Weights of a small transformer language model: rotary positions.
Each number is 500 + 40 x the weight over the matrix's rms, rounded and kept within 0 to 999. Layers, rows and columns count from 0. Numbers have three digits each.

# layer 3 attention key, 768x768, rms 0.0482, rows 232-287, columns 480-575
495510515509490472482393473528503539502579559550597550520535525453605483479471592471445513442463441490479565529398530489533517510573482484462450442489505579471600563483501477572510495482478523489526494465481501461505513513469420426456529523449492434531463513514545512450537497477509452484
470515548481502537573477486457509491465438552457469472516528545436508445517487551560507465494561482410484404499523531510500503479530535544543549507544437504449478515518487490562536501473533505601540494449546459466430508420477479441526468487467554445543577504538520558532529491539550422498
526494413538495478492513558413486470605562528487522450452427510411535502547459552501501521472476464586489481503483394476465593481542563486517479503524479476502448469495560437521507470475482523550473515503576544526450520482530581529436464512536466517510558513587518534452503552482514509583
422480503472485470444434448440568479474564558503526604482537515527420395531500473489509476563502440509451436532530484444528530506441540583483580451457549470519477563543514508432472561486519495485523498481462521482512457463446513510586472488432470525502449508609484403496469518557447532494
499543496520448506513494512528543456512593533557546498440504543370463483507491530449482476504462563498497542548555519468495436491478539536490482493466522590502462637451511542453528539537406464515467531546449509523471468514526528498470575517472427458464538512522500545462433487570506536482
544440547546413494520498534476496493536497471544529452509538497498447504515486557531523455503537525528521516482532380452527486474547573505573457529539548491478491464470520527490497501471521435455528478476590542496508547524469468455523517482519482472588526445441578524608440505496501519539
489509566474500477489515475516450480478557552470512512468459493486545464528487542483520559488481509506517444486540531497476567513490504526501524452495549488523486511578489479484486502495477492516525422438551520518458481515537518515503503439559499525551522517467462451429535471459514476532
533530554541526510472489550473517461500510481523481392521456399523432558497442432483472493480436515510583543409506521427416427486474486599511467521502551497535495570563459438411489538534467476431489501537482443514563514514569485418513540518487505602488523529493499524463501532545454476538
538567485533468471515491507503503486506533553477608499500498534475465484472441463529502495502527521493507502491506499467556540523476507472511475521549553526515543464543463565519500570423448527476471521493527524502494454512527465438525465466533462516520517496490463441460541464528529486507
457493522563550518451500466488502452466415494470466523534466512525481510437451535493510519482459542533567493536518540479446497481486514535526489536500509507435538505428490421454517459542506476478478530535502491533469568492391496500503458483506496523479530544453534481455517503481452518478
445499564519476539444573566504476479523541481563556573545446478527461448460512512510472496520447494499504497531473464468470543478462519502452496540504455436477471504470492561575528486475539489490545513449462445534470453567471469501474501509507463550422595560543540470464436495488515485514
487433509511504491541462510511503435536450446545548498508546537575517542547540521540465496457437477520554521498497497485432540435513481473471532512519553506491486497490459544526474527536539542501526500533467482516493520476558498515481582504535505529501507432444496517528562500452517459530
470446494543481487513460515475553487491506525477508441549452492485502506469499526467511498515492502500533492518537483531530502476495509471462519480481477486533484474439552493479467416475538540511444508512535544478548492503462453509541542451529490453520584531524550547573540439510453474511
545514505424508523551545475472546521497584570549469509504463490552576552427523473474469475489552543476509483542420545445487467546438550541520487543515476532471535500490552508452512445445508603490501487567426516520500461436507470503495512467492515565535481464507479464449522450504511473525
493402477506498523470450458490503504484460502496459573481500498515445503560463526532489515548577528480518485541543490456476452503562501543494503504497426458500537481521479506509418472483512513486460564524501503512541443522511479477539465504498481489475581535525465472489461482515527526497
484442524474466449557484499449558496422485511526479535475486473517530553540397467469448498496501490474461498509453472491489524521534525521487527503482452533462492516492523468510481476530493536548459480543486508473535458538490531557498490527517492519474535547535564486423510503444451464585
456531460513496509508513459472413441485565521518505530512408511519457471484454622515564508481502525537507492468437540499517480523465501540492564514430466510522546535538450482478545482583565503521503465443476508403523529572543547497505542494578571531481519503447470533542528523449538519479
443432444516524430426494506468471472510491439498445471516571499575513510525553542497529522495509482549541495487491547485499629509462488542458463509485493533530463522501461525494516493557484453497445488545508569423454561414423485530470552538499539477502457501541471525473579538504452513482
626415553481515514610475476483575453471435441489392453486484505521515489508502550471547508461519520475476545549533475556470512583472540504484495536422510488497505483440499525601522468500562497486472480457485474457493449514548435479515483509524539528553516503564473454511445513481482492462
527560421486471459489491472538531486519501510529482538488539427449449518510532477449490509568487465521463579521525540518434516523444572510442516450487517442502463538563461548512535448528519471549558553546487553491561501466519500479417501495561510441428563511511514473446479488444496448530
517544449575464415480452367480470499530564508482507452455529464607456457444451451503506475475517454498545537519522558506507576480509558479488361463493508585550466513448476477490551513457504514436565475469474443521546417551447457499528627523552508532505549554559462486519481426502511384515
490466476475480489490525486486486447459493462406510494526524470542529565519485485561508496500499550512516540447465506480512472472494489486512496600471530512489497477502535493477492456455498407530534461446570444532485510508475549525497518511549609507488503494537490427526491480542545482514
485495474504503503417504438459559522512516472526501459481511481556528525563558510477515555547468473597554463501450540427525525477497521546528491536514548528523533543492497420522464503480490455611468433535535558554490544506537430541531577465435459539544476545412569579459525562492517552506
485533469468563439500418498514513514487480470450484501483485541523503536500453488500518560500534500532521457559558559552438566452507528601485431428433406471438493544486419468551577530494458504469549466466431545552545481515525511483489556528472502493442442509478554480546532540511500498487
472530500544505467564467438514485415533518481416530536486473489524452482510449435556583400580517469514472567529530524533463508416541403564481510460527571552530504485516455452533432464561513561469427455438498466530454461540480491482447582495520508489507469530565461458511546555533483507551
515507465454447557515522475494519430500495570531528503515458511478457463439449469446502496458453510435427485483559569538527531471392493501501487494509484594576497564541496456504477463560483488502444461501474485494460490529495494438451526450477451497521495593570497478492468552523513467464
498571561498566588481512580552532513536498506503462499539445511464453506451470476443461437498550505421470501501496485527456460505604548436601503485496434458418518505471494528451485508530433494468446488528478569456533559570495538572504472540586434518567481381505542484488474514518485402550
481502497524473592441518473484500534511512391519548534562478497469471573554520518487511495457535480474482557485482552431534522507532462435481503458428457421561438499459532472456510540479561449505482540509465550511494494458484527527443515508518503425425552503529529478521510531452515566543
556577425564476546450526515490468484508452520494500543474499366443517538533467449502483477430455487515559490528498443477492540468525517504439519513468481544445548511462428501513535431544482529469493537481446450525487537487535490515430456496511502518468523443453466482526515420514524487496
472532402536475561531502498531504494459505536552465484504509431534569545555548476480481518473576500458404462500500476527519518477536520530452487477520564577448493570458426540475473536498461515464537507537445442569553485547468502484493534507523506392510443549458492429467586549508527518456
481513509549490504490436419515496471427511516491556499457414499504552441462475478528493517551557503467434553574566514474452505443623501515529515556540501558526518580539514464506524501504460476505506461529587480484481520497538478463535517577491515534512547498486509487470520468421485508493
520468412501509547459513459538500454471553499547465521496507547514476543547536630430491548498540494431522503441516559494519524489492491406455543578544564516471552515513500493507496580424528481446507388487516520529495431553529537463503555492497503524540561466512489539451540541487550463459
584418504446540492497545457520564438520579512387471426446500532493545480493556492504538469543525522466492482550511464540527579572505451521535504460416469525494492401553561527486453561467508483479485464509446458467459503474523525578549478570556475506427486517568492483407533480487509470514
564478529494496521512517512527540566526446484473495547565489466469424429474504536562585553512473472473512440565545515472561485599430487553456480497477493509460505559536429520554548447531519507515532539475468507535514545438539495450493497548470477517529478504518562511537463468484459608508
462462416469451449493483446475435531431508514498468492527507492480496477546467566519464494625489511483535493478536519428573520501480537504511559515467490456501448472555514506451446466500574509473496527445539440538401433465462532497563523514485476487526497507412480489483512534506512502436
524538494413459499556512497500432551502379565499467540555501502515488464504480518511432507508544475509514477409451461510537486466492525534517548555531506460501498475556463532533494476464421606504553519405508461563381469511509525514523490503534494527474465533526506461426530546511512485510
510479492500547542508482496541569473555464523505479491502480466477507510466554449415528529497505521515505501469458537571527513525488506512494479449521468547424587525511518461549546539528469520503491459500488412502488520519506592553576536496504590481519462538499444527482474489406546509502
488509484491471530557513506459419550479488514534432489522525504512502487479487496474506479584503534552541474520472499495437491441483518549538459500448582460442539539508533476465452469524524564482419425542482514536547537478561461578470525476455464457503514531482495577513493540521533450558
503497560558490503517574463569537562524563513573485508537555480542520484513490443470410475453483518559602581532572471523473562490525490506465514576538516499478509504485525484554519504502484446541551494543492480593481499479596552546461534461504506520467522529400455473509456478500461557462
534548460505484518440484514543503502571484511543547533522442489484514466507505493573562502561540532489465554507537529489472505494540534420487478485510458486443568543535555478515521536514486449542468453500503455528559441570498495525492579527556552535503475481492521492492471491439516510499
497502518533469548551532506418569403547509518444506524499467493524541470461495484479456443452518513523514560567468561521491459492484523511497467531468495489535465482517435484521475463490475486526530495541520531551497425521473525459494491513488450555444562475517553515519458465435545464559
472520479492512459566458611467501476494523531571480491501412510508564504569507436522512510517449528578523532538546503466487534515415529538497481539506467447544497518507504479571560542460527585499464542445513513518513455496519533425392542539550511608499455443513491565480508578491537529557
445526464500499482494522458430473466474527487473538483495538570534472438541526441591490519461493426535585467443480475519533453504528513452463458556519546550539420525457471428553456472514419449541530461539480472446498517543440507482486483531525501410549498522492601515460575477441533505513
439552542433509501419564509489489489597510428435503495558530579540547465511502388503503421507533498474496447519502462535556522481487505526543431517486495489508511582522565544511446462522506376500514498488498538489498479454500525531455513457472538488487479452473568472454511580477563445559
562498534500573446518480492434501564444551475575527565477596430504534533509486517484467490536515494496451511540472518568509486450478547506552589482468463467504557479464461469506540459543564538478481489503542457451478453530504502438403516512417407491430515455493523469489499471461474597479
482538563526573477479449588435520490495452576467511468494547483584546512561493544405449482465473515474546417534464517503436457536492482471496465483507522510550504542559517392468549474559497539447533508580459514558525414473549447543420483510478599481522495438532517513503537557532607410453
481461503501528564539423477554464467462431467455495521524473407458449507501422497445527490506471436533491496522499497551621504525578517498510521496545491532495467446508462467481596474536470471460458469542425437484490487466463463488539447593450427508425511473515491538458531451406482487473
542422505450500550437492502468470582534471449579493481434474517568464508449485483471511550433494511493473460510509490397521518454495435461498446522512445504473510438469478522541566413479532520517456521552582483485455601478529509481460436532528558435463490463509551555425446487494496542511
468468514524586490522570544470492540495504450462558466566472498539474485482403503514415490464499554500512492497464492450532509524500429540447517451478551430523502454475443538523526539544454459514495458561534461476488483528434496512521592501481490420483552478507525503546514513439525555571
496508534462464548528475489505595548591532520521432595507546499492535484544474524486514488473533511490474465491510446518451492506512561460468536482513522538522525521457453441457567508525547490479491497485479469537480552515465531502570517524514581503488469513573585448491508573479424430538
489445438456540402453431413539481513536498496544577527530496496529421523507549496483520549511491526514458479503573554473489539468510547477527531428483476512468382456561441498505570566490492451532489467462504514402545493505425487484452543543448481558566547534598424536495508510441443507483
426492521492501522468532570532453524483453449518371515484511461504446497513452503572466565597460508502480485498523523497514542489490525576448519481538524587510517447456495560500556499522490531538444496464448464452515569537503514498458534440530523552543528490464524472609548450443462499474
582513443587496535495480451554500485490460561474542465544491468560480450529512514474513514508510560560423531531488466514522487595387495517465453464492550446419457541461499510459530521542442504455563504520498448489491407425489540549526492509521602493564448513529461507419474508453553491514
499403550510530485500502454533515454481511467503517547517574533575542460475491509518663513545555462543617468470510458506461538527506549521519541555516541521509527544500524537460478503566516502491531443394522441569527470552444540458519483549486445481511547515459534456443505523497428482532
507591563513508516613496426479480457561528451551521489484452500423485483529548557508520530487512488498421517465524426563490516519449493518490535526438470533518513444564523505494524518579560428524530479530525508564488510490528575393554502553483540515524521498507519480469498495466452454461
435441469512480487533481516486527559458432555520529468485501592530562483568523519494474490500497497537455574496512458474435469505474535489480385452507537529497517541535518492492467451508536511464526558529493406468561469498465541540469463493486519437506506467452567518486489493516440595518
# layer 3 attention query, 768x768, rms 0.0478, rows 233-287, columns 480-575
525477482427502564413520482546567482441538416466535451549516422546530562416575545446513451588522516488469497491511462464509524503421568515545505458419527544481554448528403529484528570435490513531461453487437537505540515484501537548545527569540557510524480479552530484486485528606551507453
463532607494433525503448496577507470488456479446566471430534514550486421524478465549547599479488511490486515490492553513556510514484483580523496476467479468523553424543495492513524513557430542493429507521408445563476487475450491441529578479508533452494496408451502458484554473517556450452
541473507569435526472479535543544471550502453475514517468526480528498516490539475492521528504547516581472477448529427503460504477521515438542486546466441458479524579536553495476462463454446466559413502541490557513589448543529470462449553485511529485523444534412468504590514470539409508541
540496511456481579477554481451573465530492464482468534489475502564507594457545485422502583460550517424431488513478523428431447529508496495427578508501479519601540467574466466495486495512423480493504544513471488438482559502537491547551472459525568447528477458506584453497459537501471489436
451444516462475561456557523543524476418541523493467493440469493440515436477498518439455389525561422499490525523504537494510495576401570564418522493470454494512498471617444554569523469406543549487525546490463527509475543442489459475530590504529450439520500566524489484504555583500427463435
478550516520480463457480447541562523477490456440545497542500511468472467468415483484423522523508537504504516442464454461541502447493463525523544458536487464536464448504572501432515549498478415507465531432489498507473508522554445536499509531520491578536419524464503545564448501480452457521
573534467420390509524480478446524542425490528488468553531465484497564494537477500518524458521588505540517563570544442553518495481507533458561483524541454480525563504451506490452417460529537383505529538519544553497591511497503494433442514485498421538491493477437509486428554481565529559550
509478536481485510456458528515531484510559428427523547503528487453517558486512456492492539491512506465495424484481515516476520528448484511545510536439437499508494474506521492474464436563523467463402488528538505500478518462476494560469552513485528500493505501499484540547482478531494454559
535529504483434547538523463477489604543444545422577500550491539596452508485515495482503587541477532432523489407454484496557490501481473489491475451553452467527432484492485553522452549468557526499507489511516488495437425523504494542517515507504410539544556418514576490545499551542467488512
526490449535484514543534464486512546490521518497529442437514533477489566453501525535465468490503456565499545565510473535461457502490538525554534526511527507577493440436496517494507444497507482556413558531518546492491504479498567494453582445499503507553513482497463541507545464491503497480
493574501477508526513534439527516499564495504506498506520495535532559434458464459466446492504541472496465490461551386462556527506554464510528501494497448586528463513434478570490513511461511543451486531529501490462474487529447470519449461535568490465440541507440542481452481479513524523578
484574528487551521507517580532510509475491481489485494527512474451536508539409502581488508468556497501496466511535506432547480487483494529505440506549509519519535514452511515492532467448473474494481434511448514531504421457481504484534513557484510474432521457427514575499441437461503497542
562526498451453482462501487471421428477481455491526529500461469436460439494520501464531453524486481469554523473560416527493515563493452517500430446433484488467538488555503491497509459526501497516565504473569486526394441410459550480562515558532486475510525571457542545535508521434443546475
548563516447502496387552502561482535438516428400461469503457535467577559515573403479544509496499502465533508454538465538487505540493474488600478491532519469503429559511520473523479475583506538487519498489514540509451466502487500543494622531494535526520409492411484492523475499500454503479
447495455454522573502479487561448535529464477466535448556525485569498406526444505518497503483522497505503515440431498474521367502558529487538513437586539527484522534565489465526518501441503459452499511492546510513564447547512559530496478456498462479469507560455528422490519521473562558443
512494506508462459486473466525440513502406464487505482498506508448516523483503525460460440475439563439515512468451430494437527568472567483498484512531503452468479471454486479505425496529441573524461580490526470519461535486502453521363563509416453544470506511513468471471509489578507496571
587519506508430530573463503452483531509509445470516548453556596525532541534494505470529472492541502477550504450498563473464460471497493468540508440500453516497532552442497440536548496449577455521512482462540528462557528547528512542536466438558437556498512443512585458460461527547471588499
507498470540429508387496541528549520491504535438520492439520506520424429514511463595518496508481516534514469381490504386488561459520510530520516414528442534527525553492447525453485422495500511473557538497487493444554488478510518491501524547544429475542508540509513437522530507447524499437
475435529529477497584507452485402498555511555477475535551509539497511449492485555472506507455458488503558545470477520531556407511499524501528429517542539616535524590462460444578465525506538503496463460446515460546544488587525497499548537402524497447505476483447468467499569494482531455504
622497474536461504525509515490604479488501509519526527441486529463478470476442493469516449478480497467509471537510523425532438548495501533532529550513499467459525521395452454504457487514553538502478496468476496506488571507504490502430484503479534503490488488451513572474510514445533557536
517477539533493491429481531573546498534477475521535527493512583429541467487488539492502522502542522435510546515520502486567465502530480479542491428505508498481485504455523448534489491516544497493484462439495482454520500498487558471443534504447496538470521448498523499467550505519456600533
529516525537507490507430529476410430476440504484532560441533480522520509466429491529441498493519488464503460565462468497471492487433481480569571554515490437526479427510485536501468455448495529541539563477511504470502507568561461532527514479512501537575447460450535511527504508539496480482
492505500524492495431499477548592520486473520467553553564531512523482471497495474490517395463494535431483512506546468474524513500438513488515511515545510491565503453479527555449432479465516529517633495515479505488479443463487482439513506495512539477463483475525477432529500498528513528445
472483420513388417496486446495536523500498451475509459492462470483428512490477512551574559504500488526422414497507556438538524477441563527412403490570487461568462571488567609398566496563559514533550398474404535479520493539429485530475491474519488455475545584474476520541469561431553493421
523489517457591418476492604460508516525471538541487479519483397381489480527505547472464509491543580493489481513554524537490426520506505521516480481612483489526486542517436507459542513500477488478516523419538524504527470460462489474558530514518505557511551506441526534504505501473520464467
450484450463492445448478505541514509488533467500526462463531533445558488504507465478522449442497503550514539491533588440509464444512439543457513381492525577451505516517447468490439452499470531544530500468499545505515488423544460486497457476509523493525535517440513515509593490555552500548
510495571519578539453490564589552556468449528463398523417498509555479483449538499516560547473504497542516515574559485551461476492475507444448458510505482495506509499438535473472551468547485472568571480537512470514492534476482464490486481525581502497492453539549520501506537528488536517393
572529565514511420526448491478501464521512510541518497509489503497502460486492498449519505537593505452484484494518456509537505525530573456420488482509484531568527433502457583491520495540507494503604516566469540487556421482512469575485442455493522504477573536493534504584512490434524493470
433427439506507510459456504501553575519496481484516581452458576507461429446537473497505500526514485461503501471425506442455456521460485415528421560498532471491488533552575503555457438559566486577596487506563508510536430572480500544406509460487431550494590509510498479591506518460479496492
527452480451447465516537476485486503538604500537419533476569513469455514506511502513500464485492506505556490479556547462533556486480489532473494543455498498471516542524523493463510551486516459476453485488449517529516543496474524559631481555486598507566420522536577479565512551638509380561
554587569495544529479496460450561580450569500486512498509436500490425513493506491509482609485466439446440526467487574514558549544438414457533527559535446444499494508455551501478499433532538471555563611524467445488495554489502436488511497514570423567493552493443449456482474577477551499447
473549437464461559508474516555559554479501523517568533524532528520439501485443494539437530506483576437522435434474462575492493491520446559519472480474481514542485548513544454575522453529476453543527450510515480447594534488495551507479591491500533491582487485556569419487510575531498519497
586587505505549474467509542457576439487509534533565466550533526521486533448529526507424491552550507508549450482536443462476568513519394525503534471510496499537491508527492552536474400479491497528484485493495534423488458447476557537496478545524531498517547470452460426492473576507437568478
460530472526478515482526439505519539487519504493459512572502530481515563571485530504528474448523462411489434423481496596543519505513508421533498553511544462499424567508469563497416482510439466504482477541454546528472482487497459473461573445459515526548489545525504479439529509547508407483
477436499517496402573405523505467567474462510517445490526548510559502518469466470489481496467473491460538576508498429461443480451519533521459529541511593490438470488531514526481413484447395447525508526471569506436503550430498490583481456358473481424493481473477475522464513392542533527552
513545533501466459523419510534514543493497602485514514583507508545411472458490509494560453442505525480556555523469477497499529502501436525460490529505540509495497533536545527535503499470460541521475563491479496448470516598498487430479488531534438629500610445464501534456500445471562530545
529598554485559460512600513571537347494480478473508491530500463509482563482562565510520521501508470483551555499450448535517485490497503469481506380542519522474533482456519476538496553476533548490495510422546480448529471507454511475460490453428501484527448513492441419563548486434512571522
493437543373464516407448484467470458579493540485569562535493490521478376512541556479497539490525544367520490484487522499532553552575472436535488470462455454540513462441537510501466458409588490482529540524490498475629589470433428410527446520505520593522469502463472512515471499462527548581
486496464541527414572407463450482532521507537482531491499505558441503463620440564530462558468482619426460517455428477517596523548510498494425417455537455466504524469494554519526516480514501423563606539462520509397479517538502478541482435538573466502595555562461488545556497492476490510480
478466400569532531483456549501500490537533467478515542545491508489475513515468520508469531462569532490515506520485505529539500505556488545500525453504450462487529438534513515478512583444503568509507479435494563442495435500444470481465417458511442515525504413497529425450380525490457491473
472556412503509563568500449474532484540476458570502498449544494571485490443503489555448499447543493487472470475498475511493464522505533486463533559500536481480560436552491486436445533465544502477483569448547548475546502498473471487558517452467473534468492465534472604446421571509496526539
507522490544545523537508516351512532449494490457545540520586439524523504511537550560509567430530475485523525573495494502420537542467481522479540509495525475585523441483530491437567489531503544495468511464488494523570497506456405460502520472497428481469544525521510507487476510502517552514
502468389540474518512458582515520474518516586528477442457512501472477495505445458510497572452514455590515470512502565538468477543547470420500547557474467450498473538443541487499543507487431487535595519424476371523527457544454509502517517577478450484474572512438489499484523496530557492452
486542428489468465548571504480434485499475473485431578446481521494493463455578458468507457427479446429494554470544532485457440436514471521502540542443437482525496585471483563545592528450466458451513513492514567568562500514471375481452501500506517474479521473511522427503490496541404591495
501563511447462520522517458529456517504466494539528465548532529564430496627447543393564540587464476482426537439500471577540561461534551565495503580451396591547469469440505522529430540590568440517450532488432466440453378526448474441400579552476510441438583540474530522504522474447514589585
479511555493463550492448480530529504526514619453439457532446538521511472443477485530435520519485491556540531602510502523465492418554466521571474456510550557510490477542450478574464412560464573480429478481499519481486488529450522556475501450478469447515576503483533471482511497418501485529
514541524445514500494451467598467553500406606471523442515493419485476450453513563539491529480491482518543500484517458532526579562522477584525545499520445448449477544492416491487493484462519485476457471492481493491478439487550488483502487486400497474471471544452525456470522494571489543503
423500524484503549500502526481437516521510496509460444427526493578596358488553523488538525506498471589519501532453531472517445587500574546501464461518549525528576494521442498470494481522435439466531433509437495542592589449515514529518451504484580426482486517561551476448523534466497530482
427510515420460524506534528508437537410539455569520510537458540491558467477496488457496539554458576437563475517570532481558505523491492487473527484509414469509390527501521516449465474555501477523484603490483509476564494543524450485526430546514497492465537549420489514515518593408495581506
542489549519454520541484521460519436553520555504551575505454530432490468471448553570485530601490526467628470526498487573552493532442551453533450557537501450505505497496597466504495493457486525533453549536484529517480500523516542530499538447598541475487491502510457558490501465537450499455
478434567612487471465508539562552433511492569559537480481418506512545501560483474527512473522525543536588548539443509478507500571495518508522474482424480497514526487528494562602478459519422430591528573500494434534535483535464509575530519511520496482462516553438471538485491519494512504539
557483474562482496420409533532536499471517449428468463443472523488496496512512467473518561491489518454505497516471493487510542459572539469557551506504484483585460551460499448473445468528548492528500507555517464497461480555450478441447588526506528425507522515504483498513466553471398524475
518461541556483508450489526473537536500525530509471536544448424480539444452500515547474442523491482526502419480558497539471474483491535471447591483533566536563512471393541558496529486501475522561532621453520518484457497522488511502511478499463519505442486517471486499519502502551466508435
525495513528500525478520562524547494541528570519505495584472434452541424450453542536511470433605543489526569493527491539501506471554557527412470457499544594536489517494504612444428465444563483457487444545478461491489458449510440529547464454533461486495505405482546444527441491473486510538
484600469548451503464522551503491494442513465482488509516495470417475522452535537571540485538480509512487563501420478502567506523498473497479527461496511502466523463470479626452541501451452481493529508479504497513481508494488540435451529439432558519445418534521490515497633441458513528556
# layer 3 attention value, 768x768, rms 0.0462, rows 192-208, columns 480-575
484515501479533524480537510445475516525483513549516483511449540478520560551495539554460564585520472496543549491417510483453494476546501576503490469475446486499466478432496440505530433547509462496547393516556443528510524508518524595439440500475493504576456479517513434490514476477459466505
513482536661477467547433471433512474476501508510551537495467512491514432480471478528443466537529453471545539490482536555474510427493546560433462483502414562517547502597533505468560491583417528473515513531488492453480462578455503449486443407543515479533445569452482560519541539494510521553
546434519514528503507596536532592516524463566440511487449505452506460544499588474442586536543505573521472422519461461534565514512441451480453529531473469576520499531482481475556464535491580470451506472463488467562407456411536493495537530529492520535523455427563486524494546598515501480513
490462485430540502567567508421468503479505559506432501486526494491566424526480508550536485504491515503488451485501484498541565448474467484486476473468479486541565466437471491512440542502468530490434498457514572554530523516483520529534542541507402454501470497489513545402564529504473532482
488456490455498531470520403469504490518501488515533449511502516539516492500483508478405476537552466582464487482523474455495491522502540496441495521454535492519464514533416478456544472487512555510496525491489538581542488586494494457490536556435490520486582503469521431499581574534509524534
515489512418475458491475496524454538380470513442461567541475470520562538509394571505559476433514496514547519518461481528514493561505476499489397465584595538497449478578472491456596447516524580478509427389492568510493542581525502488476507464543491497595532451548512515492471476520500545520
522490446468516477472479556479515482489496531480493467484520448476530474470467491444426470589460503415563546563444463497512500537500516486419462519531536477504464541469482509411474529498467551551524539598501492474473474550450602490504527491542523533499529500507514501496458493525388515458
514508458547454414568374451547453558557540572428551495448528513490489507487556480360466458486526543563479481497501561573548505518514493490498497594473513501516469520511583526477572439541523555489559474509539425519556511487532522435560566558447578409492504489452452528491524511493485413519
488473490508518452450535507479455463447541477513548532479486458557496490539505531486491600478534505520497507470430587495529546506468547519567504498524487463451454431463565537504534458450447533557518483516528531489537495423487486504499456528514434511565428469458537420479488484497542555523
454472427480541498531466537504458521473556477489418509500518513533556501540434505493394521525532483568523494434442439554552529521524556520536514462505507526471509432472459444546460549514489501476505476514473491456527531501450519535503446524512552502467416429528527507480500473534518500454
533505525443447529445533465533490518528484530539506510461465469501521510567488538618470491473529463455498514506487527458474467518495486508460533519490515470532528558552497518462533498495505505476474475435454522504458604461498467512508531529487500487530483578474465448482534511488429492503
509556425518464559450531510511512482496447497543585528548473517576515475573508450500419474447458567534498463515461516544495453437523464454535469492490457487538484508493492506492511508494543548551472478523435558506515480520514472496565512413495465539494529445494456483459473515473493529426
457472518480486489499511507456507472510492518514423500521506501486494493504435508470567499505469550552486538542540567467516580456515535437467490554558474534477449557509506556511452496489500482485528608452462427479512453450497474546537509591550525424505562540418531481475570550497437488420
531521443573480510568463439531510576490477482481524516455505493450464450442511508441510472554470502596537511539523571480465435534537518536487537481590484466487471509436507476464521487522505551427459473529468520478544507473524554440563414579510436453419434505554486540609489450486517469442
477481562480503430476487530557550489512514491547501492565480552492536512538477475434475484472494464491540455483484463557519530481442487394445507470543474481497491532452507484502480549479471514505512492483484521526490506530539506521536486517461528581500526516519538566450553472536540503547
542466428530464541473505503406505471521492509528552461413557511500486508464545433508516422537538509476456503588554496500504480466447492503565511518482503472587507511526538560456463419382483545500489553477561461491469578429458487512540538562542464519533479538538525523420430521469450511491
499517451417521521506598548542527556528477450466484473475568502479497533484450481513494504559494486530546432569510371456533542519520533513548508558520484507553561476496484538483477527439478491517582487506518486493558524491474611548518483552453478485569532486499520476512541562510526502471
# layer 3 attention output (transposed), 768x768, rms 0.0399, rows 192-208, columns 480-575
517562418481414452513527462542392474513481469529461487545511410546445400469430453542521484479519514489523594462545439525486482508470512532566530520487504446485496502481513468465502501474526567573395461500504542481496578510523542502545555470535522544507515534521462548468545498548516500469
542546513506464499511535475497463541503494500481488470536532560507534528548550513476491516560489551502500534494511495503450513519449470465497551495461454530546484482487516457503507472480515510468441490502483519528498537529544559518518486530446544524504557498500511402534523529491491541458
496506490594549516512451482419502467493482445502514497506550472560492461507533477476496451487466494519494507481491491417413465519530412503473530434446558467488504474567440466525436475491522549510553439542443541520542498465461508530510497517550556511540445430489544458481486533516502483475
501480444471450459454522524532470493487484487464494492424559491584517474515576449477455443451534542583449460508449502504467522489541566505513517567495447526496514445567549530436528499547462420504525496577493545471532491458604532537482396528466517417534482502492559506519490536523483524498
535522538498469544505482460471508513449466560474448505460464521435475492517495549518580512460464430461481448511420475483550497483469466509515549498488506475505492449566517479521517515476501429499478462521535587483568521556503544505484564489548561462526462506485465530452502444500502509498
480449492569491508520495450582552506539565526544491588472500556474503490553586457462512545531466389554503488436512498453470580511447534470539539424503519518494507573448476505517491552524572578491502554427495495535503486549542477465515451473475472513507512516493472536523527472478549425525
556489458498507534536492443485475459466558603428491543498528454468520479476489500482534497490502507544492479515518509474473471487486548534536491569503503465545481495439478481456507466471489429492485483486481512471481503487529503481464484493448529547562497453487490533492445419541428559507
491510553486518502536453562483424492533436569567513501535451511466466474538446449540499499506463527484550527514550518520401492580501514509475504398525447482441529506461457477470540495495538474526468400526517479496428439557507514526416517455522507508513501464564511559483460508554492500457
505518460461444541500519472474507585467545478560444421547521480534557441476510509507475558478488410564492429440484458539520538533491498520449479460453525494421492494538468483493511544467491472507553496456492470504476389579535487466470505486529530552490516470503477532514442461482494524496
555473504520463493471504540513494537545527561511571458540511434464493539563491533510514512450479554466557485512502516425481487455505461461489482569543470480519509537517518508579586458468528468457499490468468437448426536486462477491478482553495538519489472505552438515534511490513519446530
441431515515489474529479494482445543505579516485482517497517512517491467491468513467510566477562400524512439513553484536456463524541558440508493506572479538488554440480424534478506461434465543530495511499456496461596549472514516452413473523506482483579551479533495554480493519499520474474
486470486514427538500459498480480553521418493499468519572494521520502473516482502440474532491506422522498524473504445447481466569466524548471489499494494478473488493528480563557482471538481539488503526487574496499433523433507552436554541531580468435514444536468541489463487525528502457551
542486551453499485513505524503496521471506490515498468450550496554474493551538510518503477464501498482490477513487466576510491497487517518508492512490522538384582395529570533485508476480557498447526487564466430536529505536501540520504542507496484474474537564544536484475501491484504479503
447501538477456564473508487418489498488511505515500514483456508458447539498523463579592510505491481471460444457540454498527507489498473463486439502500552533477452527510492473488464551500476487580560459463511507528449488538541505587519548376496489515403541490512451495479513474494550507537
521536505515577498476511437520459528586481516502478478553523508481473463496512506508536526485526481489527461502535475488541510500471468582593420492541504466584528512548555463493501534519444474476515514489470519500522479539504485497490513462520504463465478467572514556471498517470488499510
568500521447459498494468515516519536501477476440472490480497551493476457512505576542487532560489537552478470476485532514489463527521478543470464531509549565550515510480481484584554519503522455472563510503498536488499417590496465469465435519524545498529474518532473491494491494560560544554
568504485513499547474468516496559558471526464547465477566585557505455528487500458506494493542544558492554437518495531470527456518476474443473539418548525445517528376538489529515532498559484441484532481526516462485519463497483532532537418525568473452527563482533508446516445486491440580501